python train.py --n_layer=13 --d_model=96 --n_head=3 --n_kv_head=3 --head_dim=32 --d_mlp=384 --vocab_size=570 --activation="tanh_gelu" --norm="layernorm" --norm_place="pre" --norm_eps=1e-05 --positions="learned" --qk_norm=false --attn_scale=0.177 --bias="none" --tie_embeddings=true --parallel_block=false --extras=["capped logits"] --init="normal" --init_std_qkv=0.051 --init_std_o=0.01 --init_std_up=0.051 --init_std_down=0.01 --optimizer="soap_variant" --lr=0.00757 --beta1=0.95 --beta2=0.99 --weight_decay=0.0 --lr_head=0.0165 --grad_clip=2.0 --warmup_steps=200 --schedule="wsd" --decay_fraction=1.0 --decay_shape="linear" --final_lr_fraction=0.0 --batch_tokens=32768 --seq_len=384 --doc_mask=true --train_tokens=116500000 --steps=3556 --dataset="wikipedia_en"
Each number is 200 + 20 x the weight over its row's rms, rounded and kept within 0 to 999. Layers, rows and columns count from 0. The size before them is the row's rms in percent of the matrix's.

# layer 5 MLP down (transposed), 384x96, rms 0.205, rows 281-383, columns 32-63
112,219,230,207,175,202,231,193,183,177,233,148,170,208,200,217,192,237,189,236,171,185,187,186,237,213,202,197,201,233,202,202,231
099,181,179,170,226,189,176,194,200,221,207,225,181,155,171,210,187,216,227,239,214,230,169,192,176,213,181,190,198,250,214,185,229
081,167,184,183,190,227,232,200,212,193,204,178,197,181,175,163,195,190,209,161,182,196,188,196,199,212,182,198,207,231,200,220,160
113,194,209,185,248,226,203,226,164,186,199,194,162,188,187,204,215,193,226,164,226,203,214,189,200,183,184,198,197,191,187,192,166
103,196,215,205,208,208,226,236,213,161,187,191,200,203,209,214,174,198,240,170,153,217,215,210,189,221,196,188,189,198,213,192,174
104,172,218,227,194,179,186,192,221,181,192,196,210,183,189,207,193,224,227,170,199,222,165,248,195,231,217,203,201,205,217,211,200
104,161,231,188,232,191,217,223,209,180,172,174,212,179,226,203,219,207,194,221,193,181,170,217,229,208,200,194,199,214,192,212,217
090,203,223,205,207,178,234,198,203,220,207,220,179,201,173,209,181,231,227,176,195,208,213,207,206,208,199,202,192,199,172,160,241
107,205,205,177,196,195,203,188,146,167,201,166,216,193,209,212,203,198,195,193,208,178,179,222,221,196,212,182,186,211,186,222,208
081,214,209,225,250,169,207,191,199,177,198,182,185,230,146,205,206,204,203,151,200,195,178,195,199,232,172,186,185,223,218,187,237
094,208,147,190,221,173,172,216,210,156,199,192,181,195,228,207,206,198,206,191,208,200,223,194,199,219,194,187,253,203,204,187,191
105,194,215,228,182,156,206,190,210,202,194,221,194,202,207,208,184,230,194,148,204,156,218,176,181,223,165,233,228,189,160,243,192
084,205,212,177,205,170,191,204,181,190,178,200,161,209,155,216,209,209,221,188,234,177,193,208,169,198,170,203,229,212,218,198,192
089,160,189,199,182,163,210,200,204,204,184,169,219,193,194,182,218,205,166,195,231,179,215,186,210,194,200,185,202,175,205,211,214
095,202,202,187,239,200,185,211,211,174,215,214,208,191,176,214,168,216,236,218,189,221,191,203,205,198,164,210,174,200,185,213,216
113,187,240,171,166,226,234,182,202,205,181,186,196,220,225,208,194,187,218,195,185,235,202,217,175,222,214,185,203,219,208,218,189
104,211,212,263,194,190,226,201,187,211,194,207,199,182,222,202,211,192,219,207,227,175,177,202,233,211,178,202,221,192,181,196,211
092,198,182,224,186,210,212,173,178,204,241,190,216,161,156,181,237,224,202,218,201,207,239,225,200,190,212,197,183,215,192,182,140
096,203,214,188,189,237,227,196,158,207,239,260,198,190,186,184,202,200,207,201,238,205,250,187,184,196,179,186,208,187,186,202,204
099,166,214,205,164,231,192,194,211,232,223,180,215,184,210,166,223,198,169,186,197,214,185,160,168,260,182,214,233,219,185,216,217
093,217,231,196,191,177,213,223,231,244,226,235,183,221,194,197,212,188,215,237,198,230,216,185,201,209,175,171,177,181,200,212,187
104,240,206,224,188,207,163,193,208,179,188,196,220,186,203,275,194,207,211,164,208,203,204,224,198,183,205,201,220,200,234,225,232
113,190,194,210,201,210,191,190,206,228,206,184,226,178,200,164,202,193,163,169,198,204,179,193,180,212,199,224,181,220,224,220,203
113,209,230,192,206,210,234,218,209,204,218,219,184,187,223,216,184,214,203,200,226,201,141,205,206,206,204,187,198,184,155,159,223
082,193,214,214,159,218,201,213,170,198,198,202,212,157,210,191,213,244,203,178,177,237,224,194,174,238,228,209,206,213,233,190,216
109,203,191,227,232,181,224,199,180,194,229,181,212,211,183,172,222,191,195,169,195,174,180,187,199,174,244,161,161,162,196,234,213
095,188,199,199,135,203,194,179,192,187,205,188,200,184,228,177,233,188,200,239,208,209,185,188,197,205,198,195,190,201,235,184,179
112,208,236,206,183,218,223,198,232,207,222,214,197,184,198,232,222,213,207,185,199,189,174,199,199,207,184,142,189,224,184,206,242
107,181,187,212,180,174,220,204,192,212,210,225,201,193,212,217,200,181,169,171,169,188,166,178,230,179,196,189,219,201,219,214,193
108,188,235,176,224,192,205,203,203,191,217,195,164,224,216,181,224,204,205,226,193,177,175,170,191,204,211,236,203,213,195,209,165
100,176,210,187,203,231,192,227,218,219,199,161,218,180,184,212,241,217,212,196,164,220,183,192,179,196,208,210,190,167,207,214,200
084,187,199,208,188,172,191,200,197,215,227,202,206,196,183,205,208,247,213,162,213,214,158,210,199,191,167,183,232,206,183,204,232
112,214,174,189,181,220,203,214,213,197,197,159,202,189,240,214,189,216,227,135,192,203,234,196,204,203,196,218,196,217,204,194,209
075,202,199,204,255,204,172,193,183,199,203,170,207,206,214,176,192,197,175,173,211,193,205,206,180,190,186,212,211,208,194,186,213
122,196,186,181,195,207,181,196,221,179,204,208,192,221,219,222,192,215,180,181,189,188,197,203,183,170,187,195,218,213,204,219,227
112,203,180,228,247,197,205,163,200,190,209,197,206,195,217,258,220,192,185,207,213,213,165,199,206,210,181,213,181,183,202,180,194
099,228,176,201,205,191,189,207,162,181,196,208,192,224,167,220,198,234,190,230,213,183,190,170,245,214,175,180,193,197,220,198,190
095,195,199,195,194,221,252,227,192,224,215,205,203,176,213,196,210,170,170,203,206,178,195,188,203,185,196,179,162,204,210,185,208
103,184,243,200,207,189,180,199,203,236,205,209,162,200,227,234,186,252,197,222,245,202,211,211,202,186,180,191,208,231,191,192,162
106,210,152,193,169,203,213,185,186,211,205,189,197,247,164,202,169,209,210,230,201,206,202,208,220,198,205,237,224,219,215,189,235
095,199,185,216,206,185,200,244,189,191,208,211,176,209,190,210,208,193,197,204,217,184,218,213,201,200,201,195,207,180,236,207,161
107,205,236,223,195,219,198,188,193,184,216,215,227,172,207,230,218,208,221,210,170,158,188,203,181,220,205,191,185,190,240,210,197
104,246,189,191,205,211,202,188,171,169,177,192,218,215,204,194,196,204,202,216,219,180,191,202,154,199,190,194,212,200,193,188,228
101,195,223,194,229,205,226,233,187,182,193,199,238,193,193,206,213,175,201,197,210,175,175,220,221,194,173,250,184,207,172,185,187
093,196,184,219,196,186,194,208,200,182,161,218,188,140,203,200,180,189,228,199,232,213,208,216,175,217,223,187,201,208,222,129,202
089,203,235,215,224,157,198,204,177,201,185,213,146,206,188,171,188,215,204,219,223,201,225,185,261,189,180,231,175,188,187,202,241
097,181,186,180,194,201,192,206,186,211,233,208,197,191,190,176,182,200,184,214,212,174,198,226,200,205,197,193,213,242,168,192,202
106,179,229,212,145,214,176,178,174,211,210,203,168,215,171,218,197,200,205,228,203,180,201,218,201,218,250,200,191,215,220,218,237
106,168,225,250,201,223,201,215,182,180,209,216,211,202,208,237,181,230,200,183,182,184,191,153,181,202,203,233,221,194,224,224,226
106,209,199,195,210,201,213,223,187,169,222,177,184,223,213,207,189,197,206,199,193,259,209,187,157,156,189,205,191,208,218,168,201
121,169,200,184,195,221,159,221,179,186,174,206,220,179,191,188,215,188,199,198,190,194,189,202,152,198,210,184,163,167,201,203,195
095,180,178,203,233,178,237,199,187,210,179,179,218,241,202,189,180,147,194,175,207,252,203,187,186,226,193,242,192,195,218,206,165
112,187,208,200,203,193,193,215,191,207,185,185,192,226,167,173,219,165,179,230,204,195,196,196,198,163,168,206,223,184,184,207,211
084,236,218,210,226,179,168,214,175,235,229,201,155,178,177,228,191,246,179,213,181,220,211,175,205,221,192,216,188,207,200,207,179
110,189,217,221,203,238,199,191,209,215,200,203,209,214,204,180,180,224,217,207,223,191,180,167,196,227,175,177,172,178,171,184,201
097,194,249,211,208,182,205,222,174,227,214,206,194,203,164,227,167,152,202,196,214,148,213,237,205,219,185,191,203,209,190,212,183
096,196,204,229,173,195,207,207,180,168,208,216,218,217,206,188,195,197,198,227,201,206,231,256,187,199,219,242,207,214,179,170,198
106,185,211,198,189,221,185,191,212,219,215,178,187,181,196,215,240,166,204,196,229,208,193,234,196,181,186,231,195,219,188,199,193
097,179,215,215,210,222,196,220,217,202,211,222,200,201,198,217,179,210,226,156,193,214,181,186,209,199,178,223,198,189,185,175,171
099,190,168,199,164,245,216,165,183,201,199,238,214,200,208,209,216,199,190,167,185,178,228,196,177,224,174,222,193,179,212,212,211
099,211,198,239,208,208,188,230,212,212,199,199,209,175,217,181,233,170,158,181,201,210,190,193,172,199,199,187,215,189,190,180,208
100,190,203,213,217,176,207,184,197,211,229,176,173,218,163,181,225,172,191,205,212,195,215,200,191,204,237,177,220,220,199,183,197
117,188,198,239,200,205,206,171,225,204,201,226,220,212,210,193,223,187,159,200,204,188,183,219,200,180,204,205,218,191,218,206,214
099,177,190,210,245,172,199,210,214,189,205,194,222,226,183,210,200,247,184,179,185,198,172,191,195,217,197,185,175,196,195,226,205
099,213,192,221,193,214,190,235,194,223,164,203,237,191,221,155,194,202,207,207,196,181,209,202,177,206,236,197,218,213,183,195,152
096,206,202,181,246,179,205,169,156,200,227,207,184,174,226,201,185,241,182,205,206,230,227,176,196,226,204,206,186,238,189,212,212
108,178,198,175,196,209,188,231,199,209,179,181,191,177,188,225,174,174,215,251,201,234,189,186,193,204,210,212,211,199,178,217,232
103,195,219,189,197,217,191,159,187,182,200,186,210,211,162,184,208,183,204,221,177,228,194,146,198,221,231,180,193,202,186,235,199
107,188,243,186,189,197,164,186,198,195,185,198,180,199,230,190,184,191,205,206,200,183,215,217,200,198,209,197,188,220,214,173,211
104,215,215,191,205,189,202,194,186,201,191,201,215,199,213,221,222,177,235,184,166,178,172,208,181,224,213,232,196,224,194,163,222
093,177,203,186,171,217,173,173,214,263,216,205,170,187,250,208,207,204,188,193,209,191,179,174,250,186,245,192,204,214,200,177,186
111,208,217,222,161,230,216,203,203,215,219,236,213,179,214,196,213,157,180,193,202,205,205,175,151,210,214,169,183,181,215,200,204
101,183,192,180,227,192,226,195,185,230,213,170,166,182,201,154,160,201,178,187,190,223,193,190,207,204,190,207,211,191,204,177,222
097,178,187,212,164,209,199,201,214,184,208,170,180,221,230,202,213,159,196,232,196,205,179,204,210,216,239,178,155,165,227,202,216
118,188,185,202,173,216,246,170,173,224,185,191,203,205,154,204,191,191,203,216,197,199,190,169,177,184,179,247,203,222,199,185,199
093,196,171,209,198,216,184,204,191,187,208,205,189,166,232,180,237,200,197,198,193,185,223,161,165,176,202,172,200,187,230,189,179
090,243,181,167,211,201,223,205,186,182,216,213,179,213,170,203,184,170,192,186,206,176,213,224,216,208,157,213,177,209,191,174,224
089,237,232,182,221,199,196,211,256,177,196,234,183,166,196,206,170,194,233,217,166,232,216,184,176,229,216,194,203,163,180,196,219
119,195,172,215,230,181,203,185,148,200,177,206,233,209,235,210,228,182,163,207,197,228,204,202,172,194,205,190,192,160,226,149,193
080,193,207,225,195,203,185,210,178,229,194,165,208,197,239,203,198,242,198,207,219,203,195,171,187,246,204,235,189,207,206,207,179
104,208,184,205,215,197,204,199,191,206,181,208,189,213,195,221,212,179,210,224,208,213,188,196,173,217,205,218,199,194,193,185,219
089,216,168,199,236,207,221,235,184,139,177,193,220,216,164,175,181,192,187,197,166,221,192,232,211,200,179,195,193,198,188,207,197
105,206,162,178,182,206,223,178,193,228,194,210,214,218,162,183,200,185,226,217,220,188,211,184,166,186,190,198,217,231,229,207,193
099,206,206,227,180,201,177,211,193,213,197,175,192,204,203,206,236,206,159,240,195,177,259,178,202,200,206,206,183,185,179,220,194
104,203,239,187,244,213,237,196,170,194,175,190,183,201,175,203,209,198,201,221,158,193,186,209,202,215,181,206,215,193,209,168,190
099,203,214,186,239,195,198,225,172,210,180,170,266,206,173,233,226,195,198,205,225,192,233,218,196,180,190,191,192,194,205,167,184
097,197,196,215,186,189,182,200,193,255,187,208,219,197,146,214,202,218,193,183,218,205,213,188,191,204,207,177,208,189,189,175,210
099,213,202,169,188,187,222,239,211,229,201,196,160,205,165,194,209,210,240,215,208,220,188,171,207,215,186,183,204,213,204,196,206
102,201,226,212,220,204,179,186,185,211,177,172,153,186,219,180,166,194,172,214,206,195,198,201,198,225,206,196,206,198,186,219,195
107,211,199,197,229,186,185,205,197,215,211,237,150,215,226,207,196,201,195,176,213,239,211,214,214,184,255,217,162,210,197,188,228
109,200,202,178,173,203,176,169,188,207,197,162,229,206,178,189,197,207,202,223,214,210,201,228,195,200,201,172,205,217,163,204,175
118,230,173,194,175,191,228,215,208,224,186,207,188,198,192,221,202,188,185,207,214,199,187,180,168,207,235,183,184,221,168,190,183
100,239,202,219,173,209,226,216,176,202,225,222,187,192,200,216,206,201,202,179,183,260,206,195,176,194,195,227,179,222,193,195,204
107,186,152,202,227,199,217,202,230,170,217,217,207,168,186,217,171,193,241,212,201,203,173,184,217,213,187,201,215,191,201,218,223
085,198,232,204,233,167,197,183,184,194,159,186,192,208,201,195,163,170,184,208,191,205,218,238,172,210,229,210,182,225,217,223,198
101,214,183,182,201,192,218,194,181,183,184,170,219,160,219,184,177,195,203,219,184,179,180,199,193,160,184,226,188,212,181,208,198
109,201,190,195,177,210,189,159,180,201,213,190,166,198,190,211,164,193,182,231,199,210,183,206,200,175,172,177,220,190,183,173,195
108,215,213,212,180,192,188,211,185,164,182,204,200,201,151,204,225,195,215,190,237,195,181,212,175,208,173,230,175,220,240,203,208
091,204,213,219,191,209,236,178,162,186,242,228,204,188,213,195,195,199,216,193,213,175,206,172,229,196,189,200,230,190,223,176,219
095,194,204,152,193,187,198,182,221,214,203,193,182,194,219,206,163,189,201,206,200,240,183,207,171,172,173,247,180,220,182,217,216
096,190,202,154,207,181,185,228,185,150,184,214,208,226,211,184,189,171,207,169,209,189,186,185,220,212,160,200,190,235,147,193,191
114,243,211,212,177,199,190,210,197,221,184,230,177,163,213,163,208,259,210,248,154,222,220,180,205,235,202,195,179,218,177,231,202
098,176,254,176,182,173,212,215,237,209,187,219,178,167,154,165,198,179,227,214,241,195,201,219,213,176,198,188,220,182,212,195,205
# layer 5 MLP up, 384x96, rms 0.23, rows 282-383, columns 32-63
097,210,202,175,197,234,168,176,189,191,201,180,228,220,208,208,194,200,189,188,202,205,195,220,204,180,204,191,183,154,194,208,168
082,217,205,209,214,195,216,200,221,192,203,188,221,209,237,187,196,228,213,228,220,195,177,184,161,197,178,234,193,170,188,180,224
105,200,186,211,190,217,215,191,221,172,196,219,176,195,178,187,216,222,191,189,187,180,180,217,211,182,210,182,209,204,152,186,211
110,199,182,200,214,195,203,181,182,203,202,192,176,194,212,199,220,189,179,210,227,183,194,198,198,211,193,193,228,194,187,202,213
102,220,198,213,201,234,192,197,179,215,192,185,188,190,193,242,187,201,199,151,196,233,166,213,230,176,201,168,243,191,190,191,208
101,197,194,200,208,173,188,194,250,207,173,216,219,206,192,206,201,192,194,193,186,205,169,202,190,216,179,209,236,219,185,201,231
094,215,220,189,204,191,220,183,180,202,170,183,241,200,197,209,230,185,182,208,161,166,215,200,168,192,243,210,195,203,241,170,183
102,196,226,225,225,197,213,197,217,239,192,235,206,219,201,233,223,214,227,234,187,207,183,183,195,188,223,196,188,202,202,216,167
090,192,218,189,178,240,185,177,226,200,196,222,214,213,253,206,200,207,205,253,202,181,214,187,227,169,162,168,182,203,185,190,201
096,175,237,191,187,220,207,177,173,223,218,231,217,207,170,200,196,156,225,218,168,195,168,201,177,180,211,198,186,228,208,227,202
094,218,191,195,194,188,192,147,224,180,205,200,234,172,221,183,153,192,196,216,208,185,218,219,198,199,215,209,180,192,201,234,180
092,191,208,213,188,202,184,234,191,196,216,176,240,175,229,202,182,184,212,211,173,203,206,196,233,184,185,194,180,251,199,208,177
088,214,221,194,182,169,231,172,221,194,172,228,234,207,200,225,217,214,210,181,177,197,180,212,241,198,213,193,202,186,215,179,142
103,198,180,230,226,179,199,189,193,189,201,186,178,215,236,214,214,219,181,224,193,200,211,169,224,193,210,185,208,194,170,159,215
114,247,213,207,208,202,169,216,199,191,190,188,212,240,182,190,210,178,222,238,179,150,213,192,191,186,197,204,181,190,176,203,216
105,226,164,195,191,214,186,256,184,208,169,203,230,209,206,221,190,171,236,179,183,195,180,199,195,199,174,159,202,212,189,194,213
094,172,235,190,232,203,212,216,211,225,170,251,196,189,246,204,200,236,229,221,202,213,165,182,168,168,208,222,203,204,219,224,194
100,205,209,193,182,212,199,223,198,165,182,212,234,207,175,178,185,210,202,203,207,205,220,158,199,169,207,205,248,197,201,220,191
092,173,181,231,180,203,196,200,215,195,208,215,213,174,205,248,196,189,203,206,207,234,187,214,234,204,237,164,225,229,215,202,184
104,195,173,204,229,253,214,229,167,195,211,175,218,177,197,212,200,224,207,180,180,176,200,193,187,178,203,187,205,220,195,160,195
099,197,184,197,209,204,221,207,220,245,185,193,203,181,235,180,229,217,183,233,190,225,172,176,220,196,239,197,193,211,187,189,204
100,204,223,237,228,189,195,181,200,225,190,196,184,186,230,212,198,233,203,190,193,194,171,189,182,184,210,180,199,214,166,185,206
101,238,222,209,183,213,207,216,215,199,226,195,183,204,202,203,202,203,214,177,202,197,176,217,200,228,197,181,202,186,227,237,200
080,224,191,192,194,182,166,182,172,219,194,195,194,193,209,214,195,200,218,155,187,207,184,214,206,186,182,177,184,202,209,231,222
106,185,182,214,184,191,217,154,225,197,192,213,238,173,215,197,251,180,202,188,218,211,202,215,234,171,162,194,212,214,204,181,193
099,163,190,225,221,177,242,199,218,217,190,186,209,207,167,211,192,197,191,184,215,172,243,175,189,163,200,210,197,212,155,195,205
111,218,206,170,219,210,178,190,208,204,224,182,190,234,182,206,209,255,226,196,168,186,205,236,220,185,204,197,190,211,179,211,216
097,219,174,182,200,207,245,161,218,172,178,180,236,198,197,184,187,214,207,227,215,205,198,201,216,216,194,197,156,202,182,211,188
103,179,200,173,211,172,204,220,196,227,156,202,211,195,201,236,187,200,186,202,197,195,216,174,209,167,225,250,199,201,232,221,160
101,202,197,189,231,196,161,150,161,199,207,209,187,161,238,195,218,218,175,222,201,226,183,191,230,186,183,183,210,201,187,203,217
092,209,202,194,202,213,226,226,172,178,188,203,216,197,185,188,166,200,186,213,183,204,201,197,201,194,207,205,203,221,198,215,178
114,226,194,184,175,143,167,180,185,196,190,240,218,198,235,193,151,204,215,179,179,231,202,179,213,213,178,227,213,206,231,181,225
085,176,206,211,189,198,224,193,233,202,162,183,202,188,169,214,249,191,232,238,213,214,173,178,206,210,204,185,199,234,200,202,174
107,199,209,184,203,203,228,180,191,211,203,208,236,206,220,185,173,199,225,187,180,188,169,195,238,180,187,216,194,168,230,172,181
110,198,191,228,179,206,184,202,220,210,214,238,179,191,203,188,225,201,209,202,217,171,192,214,164,168,215,193,224,195,200,201,163
093,198,204,168,206,243,193,185,226,163,212,181,207,155,202,207,187,223,170,175,210,184,227,189,209,193,202,173,207,197,210,180,200
104,207,211,211,175,147,169,216,217,207,206,235,204,213,200,180,202,200,219,237,175,188,210,206,231,227,192,183,180,169,200,195,185
096,203,183,233,220,203,198,195,208,233,181,192,206,189,170,178,230,212,218,197,209,191,206,198,197,147,205,218,213,190,176,184,202
103,186,177,179,203,209,178,231,203,250,188,163,203,187,225,205,220,185,152,231,191,221,172,180,210,169,191,154,201,197,201,194,207
090,218,203,160,219,199,203,203,190,161,215,192,221,173,164,214,201,202,199,192,224,210,217,158,210,147,164,231,225,181,238,215,199
099,217,218,225,211,254,188,188,164,202,163,228,213,214,164,212,190,204,252,195,227,190,231,205,184,178,194,164,203,233,233,210,225
101,239,154,226,197,234,175,215,222,225,228,183,191,212,206,213,203,186,233,193,178,186,209,210,238,223,204,221,195,203,202,223,188
107,232,210,221,195,185,220,214,224,226,196,225,229,189,190,210,204,204,188,220,201,174,225,181,185,190,202,200,191,207,215,205,225
095,192,182,197,145,206,206,217,213,200,221,190,215,220,170,148,189,195,227,203,167,191,192,219,164,165,208,205,198,224,173,198,187
094,172,199,205,236,170,194,179,219,214,216,231,230,199,199,208,218,194,194,204,233,213,170,212,185,189,210,216,217,213,211,180,193
100,185,212,175,192,193,244,153,178,219,164,191,197,193,220,204,207,195,195,225,199,195,204,198,190,210,166,209,173,186,193,188,201
111,180,181,190,225,223,229,175,203,195,220,212,179,222,211,171,197,201,193,195,203,198,221,183,211,195,179,214,193,222,194,227,218
101,190,212,166,177,205,210,179,209,191,187,220,191,221,179,201,222,212,203,204,234,176,210,197,204,184,184,193,208,216,213,205,199
100,172,185,207,226,181,214,196,201,194,176,154,212,207,195,200,173,217,204,156,176,182,218,197,184,204,178,207,213,188,196,210,212
111,181,202,171,214,202,191,176,216,209,209,145,185,226,213,213,179,198,230,188,186,189,223,190,232,195,200,196,236,203,166,219,210
098,211,186,215,189,215,218,170,204,198,203,194,202,189,213,187,181,157,162,245,186,158,207,215,192,189,206,213,202,239,182,223,196
099,232,214,218,185,179,217,184,222,183,192,213,181,230,209,224,197,214,175,189,209,156,233,184,170,179,177,200,175,166,183,218,214
103,208,191,185,255,194,230,190,213,182,229,222,190,203,202,169,206,196,209,222,198,226,211,196,198,201,218,151,179,231,190,177,198
104,188,192,172,216,181,181,163,204,253,247,227,196,190,241,204,201,219,193,203,183,199,178,188,215,181,217,163,206,194,212,223,189
095,206,225,199,206,206,176,158,236,181,203,206,213,209,187,212,180,190,222,191,216,190,189,200,195,190,216,152,181,201,240,183,210
111,204,130,179,215,198,187,196,195,229,198,220,183,201,204,221,216,191,205,159,216,191,213,204,207,175,183,181,156,202,171,209,180
094,218,185,184,213,182,198,182,206,193,211,219,183,227,183,229,234,229,183,235,177,229,177,156,217,197,176,202,189,190,177,177,226
099,170,218,193,183,195,185,243,186,183,194,182,225,235,164,168,181,185,219,193,222,202,204,189,195,200,215,204,171,192,193,215,196
100,211,227,181,208,218,152,217,205,182,176,188,212,197,182,199,188,199,165,224,192,184,184,192,208,195,186,222,209,189,138,193,134
101,237,213,155,194,244,193,200,180,214,195,206,193,222,200,215,205,206,192,208,199,179,185,197,197,168,201,242,219,219,202,202,177
097,233,228,215,220,226,189,205,190,187,194,197,228,217,242,197,195,212,185,214,226,224,203,199,186,184,189,167,194,194,184,201,223
114,190,254,202,215,199,195,172,229,187,192,184,195,253,210,200,195,189,175,213,184,188,216,178,187,208,186,160,173,213,139,215,234
102,200,187,214,173,189,218,167,193,246,196,196,175,185,182,192,227,183,194,189,182,210,202,159,233,169,209,214,175,222,190,188,172
094,226,197,203,255,209,214,207,224,220,231,215,161,221,215,205,181,191,214,194,194,181,202,178,206,156,189,215,216,211,215,235,210
090,217,178,209,223,191,179,198,227,184,183,210,196,170,203,184,190,169,207,215,216,171,200,165,203,202,144,210,232,219,204,165,221
099,181,227,205,210,197,201,179,185,164,220,183,205,191,223,174,216,208,213,184,180,190,180,208,229,188,214,205,192,170,218,178,199
095,187,213,189,229,234,218,207,211,191,188,203,203,209,183,221,180,169,206,160,188,168,185,189,178,228,208,249,231,187,220,183,214
105,209,202,209,230,223,155,193,225,205,218,179,219,204,209,170,184,168,199,196,208,232,207,190,191,157,236,205,198,201,204,202,207
106,178,208,192,211,193,189,212,216,179,202,207,198,184,234,193,190,202,206,164,195,211,208,214,210,175,213,200,220,158,184,206,199
092,216,236,232,181,245,213,189,230,249,167,207,236,197,218,194,190,212,197,188,178,213,204,208,193,182,205,188,196,219,215,200,171
113,200,201,170,193,185,171,164,224,203,214,192,192,224,182,202,196,201,194,215,172,161,221,174,237,217,218,195,164,187,238,230,202
115,201,183,188,196,199,193,194,179,219,176,219,194,203,220,166,187,237,202,233,220,210,186,171,238,192,167,227,202,175,190,199,181
091,195,231,185,246,243,213,216,178,245,191,213,213,193,191,220,229,209,199,180,201,205,208,168,240,165,191,217,243,214,179,179,191
117,192,242,184,223,229,177,211,229,194,222,242,216,226,224,196,193,220,243,210,208,210,173,163,181,183,205,185,212,197,175,180,209
104,196,202,203,230,224,220,185,205,213,214,198,199,203,169,168,220,186,216,199,201,214,206,208,207,225,193,203,196,199,217,202,241
095,189,191,171,146,220,193,218,188,190,203,201,228,197,204,214,225,197,219,236,200,208,210,182,223,213,221,214,191,224,179,218,188
088,210,185,206,216,243,214,192,181,188,238,214,194,181,172,188,161,161,206,164,190,204,184,217,195,185,193,189,190,227,164,197,192
112,200,155,186,233,223,210,193,200,231,196,201,210,212,199,205,174,195,180,176,183,215,172,242,191,196,205,217,201,186,148,173,203
062,185,173,193,211,229,188,211,180,195,168,183,206,174,210,213,173,176,175,174,223,218,180,222,209,157,165,175,183,221,215,181,194
103,256,185,177,228,205,192,168,201,211,154,193,213,198,188,230,206,208,202,236,195,186,203,183,204,180,174,219,215,195,227,158,204
090,183,190,175,175,209,227,215,199,186,221,181,201,197,208,196,170,182,212,184,178,175,158,216,237,195,203,197,221,223,228,202,199
102,197,223,175,240,161,201,168,210,152,186,210,216,234,207,225,182,184,191,214,213,214,210,147,199,178,201,178,175,204,169,221,222
098,208,215,169,212,191,213,176,189,180,172,228,192,185,185,162,212,208,221,185,218,199,195,162,236,171,205,175,200,190,191,209,211
098,197,210,163,212,198,181,164,222,198,195,210,207,229,238,184,186,210,184,211,186,200,173,225,197,218,223,225,188,229,201,210,184
101,188,216,172,209,167,175,221,237,203,225,237,191,200,202,204,222,201,181,175,183,192,178,180,211,224,242,210,181,230,187,240,180
100,181,195,207,231,215,172,223,173,177,211,215,237,201,204,203,225,212,195,227,186,208,177,166,182,186,210,165,202,217,194,210,187
099,206,178,167,214,173,191,235,222,210,213,215,206,228,208,195,216,237,198,188,187,210,208,150,194,183,215,224,220,192,193,250,192
095,205,183,171,227,210,244,192,186,229,208,203,233,202,196,157,176,157,180,206,206,191,181,186,158,182,143,197,194,209,185,207,179
105,181,187,164,223,201,185,184,203,205,168,212,175,204,189,232,209,194,229,171,240,203,202,171,195,189,222,205,240,214,197,202,212
111,192,204,188,209,196,230,175,213,239,225,172,184,220,218,195,200,175,201,174,194,181,202,195,233,214,178,214,208,191,192,196,237
117,239,201,200,188,200,193,204,207,208,169,185,199,176,241,237,193,164,182,208,213,176,165,202,189,203,218,187,193,198,177,196,174
091,204,221,176,205,206,169,221,190,188,201,213,208,189,206,231,188,206,221,187,204,168,180,212,197,238,212,212,229,225,187,182,188
105,218,232,170,217,211,208,182,185,195,205,213,196,216,211,233,195,176,221,187,226,181,189,193,178,200,221,175,206,198,167,191,229
092,175,218,179,153,223,176,191,205,171,196,211,170,250,203,225,244,191,216,188,165,175,228,200,210,207,187,198,179,172,226,187,202
102,178,217,241,197,193,191,212,198,228,170,217,195,218,155,164,165,187,235,196,212,172,169,211,181,228,206,174,205,207,209,207,227
104,217,191,183,210,206,170,168,225,175,194,215,185,187,186,225,161,181,174,182,201,197,184,191,190,230,238,202,205,221,195,214,190
111,223,180,176,227,208,173,209,210,205,213,199,203,204,177,230,183,186,205,201,190,202,172,200,213,170,202,175,200,207,223,197,251
102,186,209,219,204,213,204,220,236,241,176,187,207,221,213,199,255,197,176,208,176,184,190,207,160,203,209,170,180,197,183,197,189
088,198,183,223,224,183,174,221,223,217,178,175,211,205,201,224,241,215,225,175,166,216,241,215,210,179,224,189,193,189,209,230,183
100,212,165,191,191,173,189,212,222,190,146,192,203,208,224,206,187,212,222,189,199,202,187,188,150,215,220,224,224,170,205,194,196
096,188,194,157,171,210,201,184,206,168,229,202,187,186,213,161,197,195,177,225,201,242,192,197,201,198,215,211,204,200,208,194,198
098,194,143,247,195,206,173,195,203,215,194,201,195,198,175,207,204,192,223,198,210,205,225,233,232,163,175,177,222,181,191,208,150